{"n_head": 2, "head_dim": 32, "d_mlp": 256, "vocab_size": 2048, "norm_eps": 1e-06, "positions": "rope", "rope_base": 4890.0, "rope_fraction": 0.5, "qk_norm": false, "init": "trunc", "init_std_qkv": 0.0451, "beta2": 0.98, "schedule": "cos"}
Each number is 500 + 40 x the weight over its row's rms, rounded and kept within 0 to 999. Layers, rows and columns count from 0. Numbers have three digits each. The size before them is the row's rms in percent of the matrix's.

# layer 7 MLP down, 64x256, rms 0.333, rows 0-63, columns 224-255
093:449511493575570468504535466484382443523474575442536541513509447524519489441429537490456528547502
094:507410470493585506539513467513512493570445482476515571504502503480522500410446420439493471473510
100:463426479521520606497542467478523529521467485500537485424532494494483529560518536522536535465485
092:426562508519468470484421481506523517519606550522532502516446509472431567477482472405442515500490
094:505495462476484485510548559531549548490472503499490483526490458464524533559553562487467489464512
092:504525560569538400541529475506523446489527438484500503420464505548463516459470503455536543515495
095:466532516492458496500547478446513471513571443407567464522567487460567553521589568529534536490565
095:449482450477483482536539532549536459542570481446499505457519474477505487455528429434531499548471
107:503628528443438511535455506522561465499480500518474539532486463493484466515470453482501501483437
099:478495483487547509541593395459488493457481531475539468407533537567476467457524473550503503508462
094:422583478433503488509527488485420412491546471492506522494468452520481426487557563569491491515500
108:554478560463506510544544435537549521534502475464520512514439508541484556493513549582582493461526
101:479473491456541539450537511466466553485572522514448490489503546465574481488476508455501517541457
092:519542519409454503524486504561521521540535487456436460456511515512440500563461464525449502510547
095:496495497494525573469475502456500499572428437434491517513489516539469447456504542514456489467463
095:495517479432516517511491530489489517496524474500429485490450471446475451528425511542449507463546
097:481442534477544550463525524484565446485553479445520403505508519476460521521504624541506531507560
101:516489459460508439464488493533476491513519503503535411522508558553483567595445366490456500499535
112:583512490546533521553432505554609570536483461417558520571443484489440487421462526465538482532430
098:523504469543456454552484520491465531496508492533470550515514477474496450520405476433525469527470
098:514510561534498521483435481473509425569502641489491562493493491535580503507505486487512508473516
106:460489392534491457430598451469508506502482495518439512457489495460567510513558458492491459481531
102:508402550474516461483563484510519579484471480537548499505523502527525513499568486423480529460502
096:465487497536487473510520523449443473537480493512489461485510515480566509539396450468554548536526
118:520532475527437469460429529513451541499523550485520486513529501451515447536410551378498456516466
102:526556483518494530524545435496583509499542503435433491475526492445504464493406538494523477561476
091:471486536520407441485447529479440545474469523506467508518528528492477518465457467495543445521399
096:515482534461554547524503406530489476557492511515451573400482504514425574514514433495540498447528
095:485492451510552538495541462419428513512486483394448465469526491515565529497514509518406536511527
099:540474480503529505525482466552484433508529545494596479423420497499489486547623478526509502515516
099:484496455521535428554447501446468473528481540430486477460479552500459523400543533464524512497516
138:562527453509464483468497533520518485461477473589500503531552455486537472528515524470477452578471
108:437494527490547549514514517531483447484517509500458484426502493539429493485503492540571497408547
114:477513557491497521473536463465504481519461430440516535523532543475515484520418468462503471538419
100:458545576466507556522508506456523505559484432506514509522543507482502535515480563545497466531505
094:513448513488507427474525412491450463457510475421482534463468508452532544507554559490515527544516
097:520578484477497593514442477506464588558445465504521466496611497484529526531475514582435510509504
099:455503559459464434557518426429476471540521512484542566533518461522557521544533559470460544518503
106:546556522522475446524492434525629568471465536498515494474572451479607489574477488508497498473428
093:520444473549426619510495566433499541513436537561543431519466475490469470533471408514489514483548
111:420495413497570478486506497529555457526546494467494529451479492516474514486473464551466509501592
109:514533536503460491530471480591528580530438520447478485593581527442491478451481521474472523538440
088:536480439503508437484546454501487530574515497528435514449499519579524564525492452501508468450485
113:450472461492520546579463414540426466582505501517512496505461503500390497554511434525572554459572
098:474453452486449483396525478438509503548473489505529472509465539435487486534493474526542570472521
100:473494567489451552485425462460554514486439528480448523568431491469461499551513488508539479501616
099:589492525453420432441475518502441583506408509529529515597521503465493490542532595465477463520523
104:531520453489470502526478521530549446522506521480504486510511469527527467475552467498461506463449
087:515432490572530482517531531522521467478519408515566478533497473479536526498460413482474523497417
097:509552462473449548447516470499522514505551539495413520486440455488531539533448483490546525482452
093:469459488542545563514508481546494496553483526471470535540460474484512551503506474551470446540488
099:531515568562479532538462491506492454512532510505496505535546475466548486572493462450511471486471
095:523475519544506486511471474530522488523572520484481500501507520517542479514520486521558486527487
087:517445435417485537447507508433502502562474504439491540564460474563468465520542455513527524519538
104:504523504466524451504570556574528447518477511548483497585484534470403464438473483414534488497542
096:520490570414547497457520499509493511484550499574580505527540503517499467549545440461533497469535
102:489548478524458406499483426480576526536524524516562526605473483459540488502430486498581418574558
097:521474540561518490508560543506465544546565477465523479474513522513482545567542523549541521463526
094:448570579477460530487525491520554499440524538512515473506490475528514492571512508503521433442435
097:501395510484562507489542515471463466513588539479430555563441491517451512539574477512522520462518
101:490505530509483490557451550568564478443531438406474509487493539518518466486491476571521510501512
106:552549595445443498493537458540490561522476522474496532469537529474570471589478556522442472519546
106:512393501503576500517590511512477513537518481499529504580535490475461497558494503530547514518530
092:466461468467588524555509473449468454578473477542473471496488550541517543442600506517463529495567